Weights of a small transformer language model.
Architecture: rotary positions, untied embeddings, normalized queries and keys, capped logits.
Each number is 500 + 40 x the weight over its row's rms, rounded and kept within 0 to 999. Layers, rows and columns count from 0. Numbers have three digits each. The size before them is the row's rms in percent of the matrix's.

# layer 2 MLP up, 448x160, rms 0.0757, rows 374-387, columns 0-159
138:475516540459504488561536492605471491480514438473472500582439509428484433452540489474520466499595440591439517542468508483511536496493463523555463517456434514485497463508492545481494488561477538489555453505547479512553527470453509460510572546550451553627474498510521524472526493456478500425528494482495423510441472444533502493572547526471493509434478570458493506511480569525506458501415445513562498547505511577575495467491500457519501477448469528440500506488494494462526507554515518
084:456463589550525507450497438497473552498438509530489440526496527490552416475483486580502552532502549489462472485512459485524502510478497476551497428468518414514567539520486565525516518472451532539561452554488401495519447565438530501525531538490489510502565491469492467513543490476537570484526486503489465477552491561525497511497574446501539494417474421502480444483506552486536499523431491425407532458426473521540493551433528517469532508478518473490496429576536432537507523509516564
088:484479523458542546462514504476501501456476489492429519514459468542474604518507519534504467519450565534460485556594523478525502500574475456472457472454527497452514549543567519488571500497477584531453483522512465478510527484584438534487512555471557571554524502569506583618447555481514547487498464504500489513511552500475547530531477522576495552522446480482545514446526580486487502499505477453414470505454551547478496503484470493499580472490533568539559500512483509505564494400480513
086:453460533532530435483506499527573574477448477492561503515451548468465471447447479539494511513457507533508460524467517456456512467521500573486515543438438433493471457537491533459426510493469449481544570458588446516530553471481514492453547506561551542507488495532551555516507474471563516569521498495494505508593531421574429404521510443535497538441487488534494531469474563405542516501542514500452524563455545505504419442473563499454479495465483522479502494477499486471449513500493436
117:499438533550447524467492476452532488538481576557486504474469508492505454509544500526512473448480447506585543467495542507430402494452522494513433498555522509482468444480512506485542485537414497614486481478521492435503484525475519517446546449509548456530437501554501538529533422473485530476476493540598470487606516517508568517526484468550574503467545510416509524463515501503492521571483538414508517450477458486461507490529475527509501515558495510495475519581485565553468498567561423
105:463508559500478544476484523436525506555490462460459396494497487513433552500562464483532532490509521492558579483513545516488478499470554509549520454481494417566615540480521497506456489576519434445482441533517494524469514434511532422400457453518614512495527453510560482530444521505510520501452500494549532594482537444447517487468528446508446449452543449508501508457520508533507499505474452489526536463466542449453485467486436514482529527429558425543503500507497513475474487532509466
113:505501504507484512490505447551491494478556443508541539456487540528556471549494516483510473506488523467486531512365428490485438417530469534477548456554556574558545525551498473618532554505594578500463479535492519430529501493438517544489476513514525527519552495517458475514438510502522484552465503544503486471480494530523571519582523538483494646504508500547478554602490547494571529498523459522510462545553539519527478483550522471545491479507544534448484500493558507506508451509497515
087:536525542545524403487525475451481464513532498444526544532469465497527464521498500525475537488465506443491502488436498455505494540517452474569476447481470584546542539467484470504544474432525470527527432506588510489444451459585527524518483525483527500453436451456568543444555460492576508509426533553491518530519564548488540511583458526581516465541500475537533539426528463502524463557465504485483473413464436437518491478501457475480478458573439453496479501462561535556479534487444514
104:442419465506484563501533533480449588491497485467505450587501471534475497566526503473490433486495514479533611452480456502430479466529604483444551468489443486491487527465415494447499550517433475505521500494531415474561524447479505541561486519515467503525474457460489562459514487525536454501536526507508507441531426506450512474458421516502476565436508496483536492594559545522567488449478510475462462429492558539538541504481558519500517511545501467478534519556575519500510522498451532
115:483497556494540530417496500446595530514463487592543531506529462509509533477505487476502521541514488548485449498429525472531534493437426525521513546562493500461493468453421604559547464468504435483502523495514469537520496529493556513534469477589564520486523453497475470440438437547534433532530568533504560452481592566544513476542533444471565484540469532520548491497489526482464494459474512453444483478475520535498557502562483482453452479515452479501489461500533444450550590496543454
129:520478491542510549459458488466494532562531550503469472474561420581524523498523461460458480560538455518497474475509484466428509505551548401528491571523550438572509472450449444435571507474447486515529467500445494497493496544509523520461537510513450481543482444548450451487476536584481492500511452523498505413506424525532513520539547543526520491520501601470494481550459500451460517525519572495512445403529553464430485488469500535520505490615464466462510504537480501469526453524534439
103:546447481538400534464497469493507446509503528492459482489486512485510483535613478518445549456513533485495563491441578448480481475558508502490506461537452452502488417522448505477487434501506467501533497550549453480417531493478485474526471565510512563603484479541507484517461496505454510489493527434414576461501516549460536546519553489584529519523512549465513579520572466467460513546500503577561494514495519470463470509522464543484513565563480561550502487441512481470590555441526480
115:534543552470529525434448501510470475509461503540499513431530494524439457509569500544498518483562432505497500419466532475521536529502485479433513520430471421478550564470582519452513492505483514471529495458539474504477473498475453401501491535475474447486538509507440486466476553481543484459547581465485476481571496529558457484512584516445537484592543484431524460472514458465509552528516506529560478522455577496499461594453528522444466569465482484551501500572474552488442467479551565
121:429476516534471509460546502474471427499518542517464528478544567485486536505502479519452435546478474493556580519568453501477473578501518476457436415482477549447509473424461486494476526563517494445587502457540523434440432491509558504535428587532589530561509460570495499462500455462562529450527426543545500483502477496537531491480502471516523446526478505570454465460476570525454465465506501492508486482497486529550479450488464497567495551462478506507460582548457514500570467457519486
# layer 2 MLP down (transposed), 448x160, rms 0.0769, rows 374-387, columns 0-159
118:480509505481516604505595539459503477465513470465563554452456496467476513492406538455468562529481481447532522517538506513426494538420547570448477488509541482506463445547487476438564496447458434592523468472482530517468525479572503439471484497517541487403499514507488535491484439500542499524507552512567471564585525503510525561445540548544485505534565478538493441519458451464446480485513528460529479470512530484467486480476540483579512477516448432447513493469495532538459525518421461
103:466448527534548438550482512551500496468436539552490541464456469470565553503478520469496454405485517483491469530519493533484519433499458455558455495559510456472504440537523455468535534521519541517478528570528462508473523466493480555475455415527492537430459511557497544512525440504554484461505576572428418571507479523550467490484546520574510514488478482509513521488534534479539547542444514526517555470452456481551456499525535500550464476567518482555617524560481525457426466481426481
093:421460507494465552504495476552569461447501537498465544487453466509479519493503541501556435496500498481469446520587497481473536432596528510500454521469586412522525446513540457463551531445512538500480568526453520549526484511527496541486486535462524480559480513497543517527384508461483508511538558487483432513559592515494473476518460572576515481514487465463517407369491520502457484547523516502486517459487492526477498455488528502508547468488506582576480424461533471511538491482541503
083:465523486529490565507432519494523489497489426470535489451455459513558491460468579510482522496497609526506497510494546471541521557496547423532523517475484457440495402495578470465568518465512546468564521516469482404473537497461449537540432481481586481460512492593504539536483467527514489523527521479457550502502534526488496457527546517538466487499520484529572563563517502476463536549507500487447547555510537564563477499479467543455550453548399551546481484573521523565521487462467523
134:480465516401553486539517436472557422532576498558459519539598494467521485549496553503530493494497515442452467520517498478511471529480480529499472513454525419485521418480537440548446558455513552556473449549501485566475543465421490511563525477484539460479498547465558487473503501468451556499492511529501501539491439511496459565506487539466395527452495547550488545514453491458442462460434514553416475558467449510453481466490561543502434495453482441550483503482518489465485447546486490
100:447524520467441512540457533498520524505512511506459488494443498505528513477525491427563508480480467490574531470553494570492496408531548556556417544489457419540502542525506528492414465550465504447511490490496444485502546454514451436485475483553527484508459491502494535430508480558521464524431533546493489537514540447460550538430459445571473562545560482519485548481500481490491534516471512492512501437429475471558606472490428513472566591541449444477540508492581517512525552452492498
114:536475532562494461503415430518458515453518490468512514487452502419479459581524530488510468519526545446503517516494538425452444436468458480484489531436493570520504505529498489535493512478489498534438550507448544440507491508495531548517535511527514515480470501515456469507521466458495596508500480522424519459560527440496582473473472482395517521444485496545519473490489477489576607476530474503522527488507525530560565469468578512475489564498540550444451511548545479494624519418472558
100:445463490439491517489465508548492492542507512536472404447449497506512514446446585558483480476540501572485490519498488505536506515505520524518501363518563502513484509431441524482479433478491549483484418466438474418503490478456465443509457468496575545577519489431529501457496532459502559464465522492447509453526524424515431394536506468507469503489480467573520452490541537499531520497536469479549505545449533517450564476498482471486585541553504527467495459468473544463446474486427510
106:481495503492463460541497508505437523482445498494487466450469473525505481572544488505510446503494469480493470529550550462493504443492575548429476550431482493465486485497509550539568609510506471476425507440546431535591499485545472496490497523534497463511547519507521493432509491507474400506530449486415604416440487530435514516474503492528563503507519461497527518581511489459517520522536514501456462440488527456442525446488536425406548415492468425451473517537510497429516524504513493
117:563566519446521471457448431515525541572486515503472477493481425547416509443504462499523452555534476523557597559446501491524462494454411556570576494546482459492489508442474531461517513491519497506501589518531532417501515464513560562463482430535495478506548465458458544475522490541503567470484452482490506381507527548573525451486459459434471473506515497528546513550436456505508562515548572485544474477481560488480488526529506410492475504454479496486458518497496508529517485493526495
111:443545546481588465510449464505519500523482492484456472485461422504502568563455505494476486482451390518468485600551599537503531454552510489475518448529501475474457536572491568561565559516399482466541551547578470525477488460520494481526574467509451422505468553515484489535569508541518567543497478490486465532471502534481477510451481509481498531521480559519521528489477488492487480441544548487513443493409512551507502399497537494488527512439550451527509541460452466521513479459510492
112:535557536532510511508461503446558509552458489543513504532486458496544485506530502488513506453427403518565574506532469522482555513461477444529489532524428527521512435509501513446474538491504472485467503482477566522512503509431517458475420523546464512492502451472584517488468490569552553457521511556446487542522487506451504482421410495509444569451503564423444441427447518514534530533495430521467424536476481541500541493553616569500461518431478476538447515468483516509513471469471516
101:469592486550505566410531547531510478511365487565500564487496520551540505576463472546459541470555409499452543543481467469535564533574486553515477577504413462444500555492476526529489497533512456528471502529523475499430442428513513493549443578514526522482491507459434497538557551498470447463542498516485541477514513497556570600485527462554463492524539541486537466496531512480499504469472508492462478478444450528515497564512521510497485549484498512531506498520491472518430459556479499
158:561465509520518558490547536490427606599514455521503482519490467527497511486499462444468549514525543539489503507417490516527491446542524457539451501513479490504551550559514529498577466474534551568512507509550477533523490459564493505496536495467473493476481541481493466569481477577495485541461575599471495501434518449543498561543537526401549485497404436497483494535554479511522543469499509556429565440544492437436503494536518506525497478529551502467490425482568501531487497462438544
# layer 2 MLP gate, 448x160, rms 0.0788, rows 375-387, columns 0-159
098:553492546496478494444510504424497556446493497513523454521494542463479466459557509514456510514492500463463457393523462464533514519477476519573460432473514498493513482547551507496532491505460521414521505533543476484491508530485458486562481517555410528453443472481495555532476532506551501452550476506490567448550510501499479514486522415532490548461408416584459501470535526475467457439383494507433481431477488494552478450436527456430483567421465468472510489568504484489541532508469550
078:430507520472541584457477494499483496438456452530434470464435523538466540523493503476501483499453565514480419583495490488491479503509492473543447456433500466445526568524514507511578460474469565498495547518539430495539553507513464500432498508472600577536522489556493533571469512475521493461499492488466489472474533548490517560526481504605530571554465496483524513513542536473483461464532444465479449581476554525489502452471537502514497549475590581539520416524479536474521484403509514
090:481449516517603455493526568488566540499429461514502542524507480541478471533446521516469533508447481480479493513529446482456531506530456608513510496480489502427513480524539482458469457471442516445508514483558475540480481470423475515512502492564533531536523446493509539586542455476527548569495475523472448475535532463531532446454530482525486547419480438478453518418448514454510522440524498479405497484440585501476424476479530462453567504434457519473510463453496491403475569542501503
144:536448479551424509465488483476521538519495580526461488444437532495480490478544486525511454471495450514604562460521527503447430519471502475508462499558540468518445450498497535462562467533427490608497545463523480421519441513535518511477546463505504462545430463575495517539511408508527507483506466520554469526581536484508558497526513440538565494499532500399540526472495521511510512540458533422547534487483478524448528500536436522531501520587471475499464528568529545567475488510545436
086:456454542525544572497479507526549479457477516464521512513508473466412444517506610513472594475522531486496473448466463503480543601485516508490452490462526449413545487441506505449495498493429471515557605422509555473491422544474547547496508483520530472466493480519525441511508457537570442514498479530423540482534474501482528454563470480516537451421536513437516533430452506434535459487440471468535557497541494505457473496599498504519498499459459543527481474532501454561490488517512508
128:474443494568512508450502505525477474477522394518513499495478493425487566499504458489452560445444509556471554554403497405447482397472507529490559471531486567472499495503497523538505459485578482516508510475500494472521511525449510524507485545502570515479511501511513499578486480472527492576513498547498426524443535562526489460494483465545518527511489523509449474556509544590515517522573404468441472510513501493572504527490439469569488473517511489403530550562524486430523523547467421
098:467463459435457588529478504498545527472478495569461454485534531493498525463547471499537443534515497537494515491563477560477483466464540528420531567535509407470464460517544502494439524548479536484492536504398483504533540515384479467491509477526476498517572534555441463542449548504420497482569460441505493470491446450509451477454540464446488523467508518459435466554446543485506540455507490520496507566552566546475510522481558537530524569427555559513486520533460438472524460525541502
094:464449457496456545513540524520457549551458470472515491587498492535453494554521530471487445492463480466565605461436448491475482528506545501528593482498438511478513490475437490469491526494430448470530502464545424478532462464493513558515481568512463514561448452484526525456508502558568464483551499519530492444532412542438558496472408526505450567423546508539520520538535515513551501510472489492459421447517525533530552477491600528493535494529505500483483517535606504497460534551487504
109:593507509567507484493545416591535541524499545485517548474535529572505546507495531505496470521459476548497567565499489540497489453548514571486595508534523455435507410462503473511495510471495544431495476479524502521426481496489520551432485489514465560476554480487459486473485510537524529552506493445597493432576469522521454453509437522476522442477589525526406560516501471495477494510558511486527545439522532464482464485469567492464515528530521553494489465583430527491462527503485430
115:550542527468511493450508475471511549525463541504477479432559472586497557479541510488445435522485490508521512506506474458472504487563488493519494568556540529560494486539497496465519445528433439530503486518481476527462420521535553534381481506485434429514492362533482531500428510539522497546541458531513520496524425545532536503592490523585540462499482587496482528469518516480495503489518553522550456447470587539458515478448522526527502520585440468457476500504510535491504441516542444
104:552465506534400517433488497499503458486523501489466455492504484483512494526619481536433552463532532483490562520434600456468500481534507511495497453523468486507506419553465506472469441504488473516517524545541459452409523476477475444535483547520515559588492491520486474505484492509446483474474520450402582459492515554479525547521544476587528502495499519484514580515565462484441505539505497570588506528472542458447482497522481536483534549553481579547488505466512486447587551451526488
104:541474476438523530525504547549514372475545448547445461472508473476469441473570517523529450506467487553516535449542501508473493535478514504587546503511454554501582510505536450493529574539454472441553509459420430507550546492463516474458464481465476511571527462499491468474439529451566472460512514530432437489544410531484474439494493528449494463571520534461520472480497573498490550529546508498506526433508530496516513479454534553527487516486453441542487557441497481498563454525451434
148:537537476469517512509487527526490631509523475456507486556484471537574483474506525422488572504573497535487471535443530475483582469500455489519527551499506454557505498619495561543533489438451539566500563511511501495539536474469449484497574423438432501531517536481477539505419508609486411496492565455506523516462510481519488531582533530525488471519452489449506562509532465489554528499507517516504543481507486425437499525567482494515482417498517509467474437463516510481487513457447528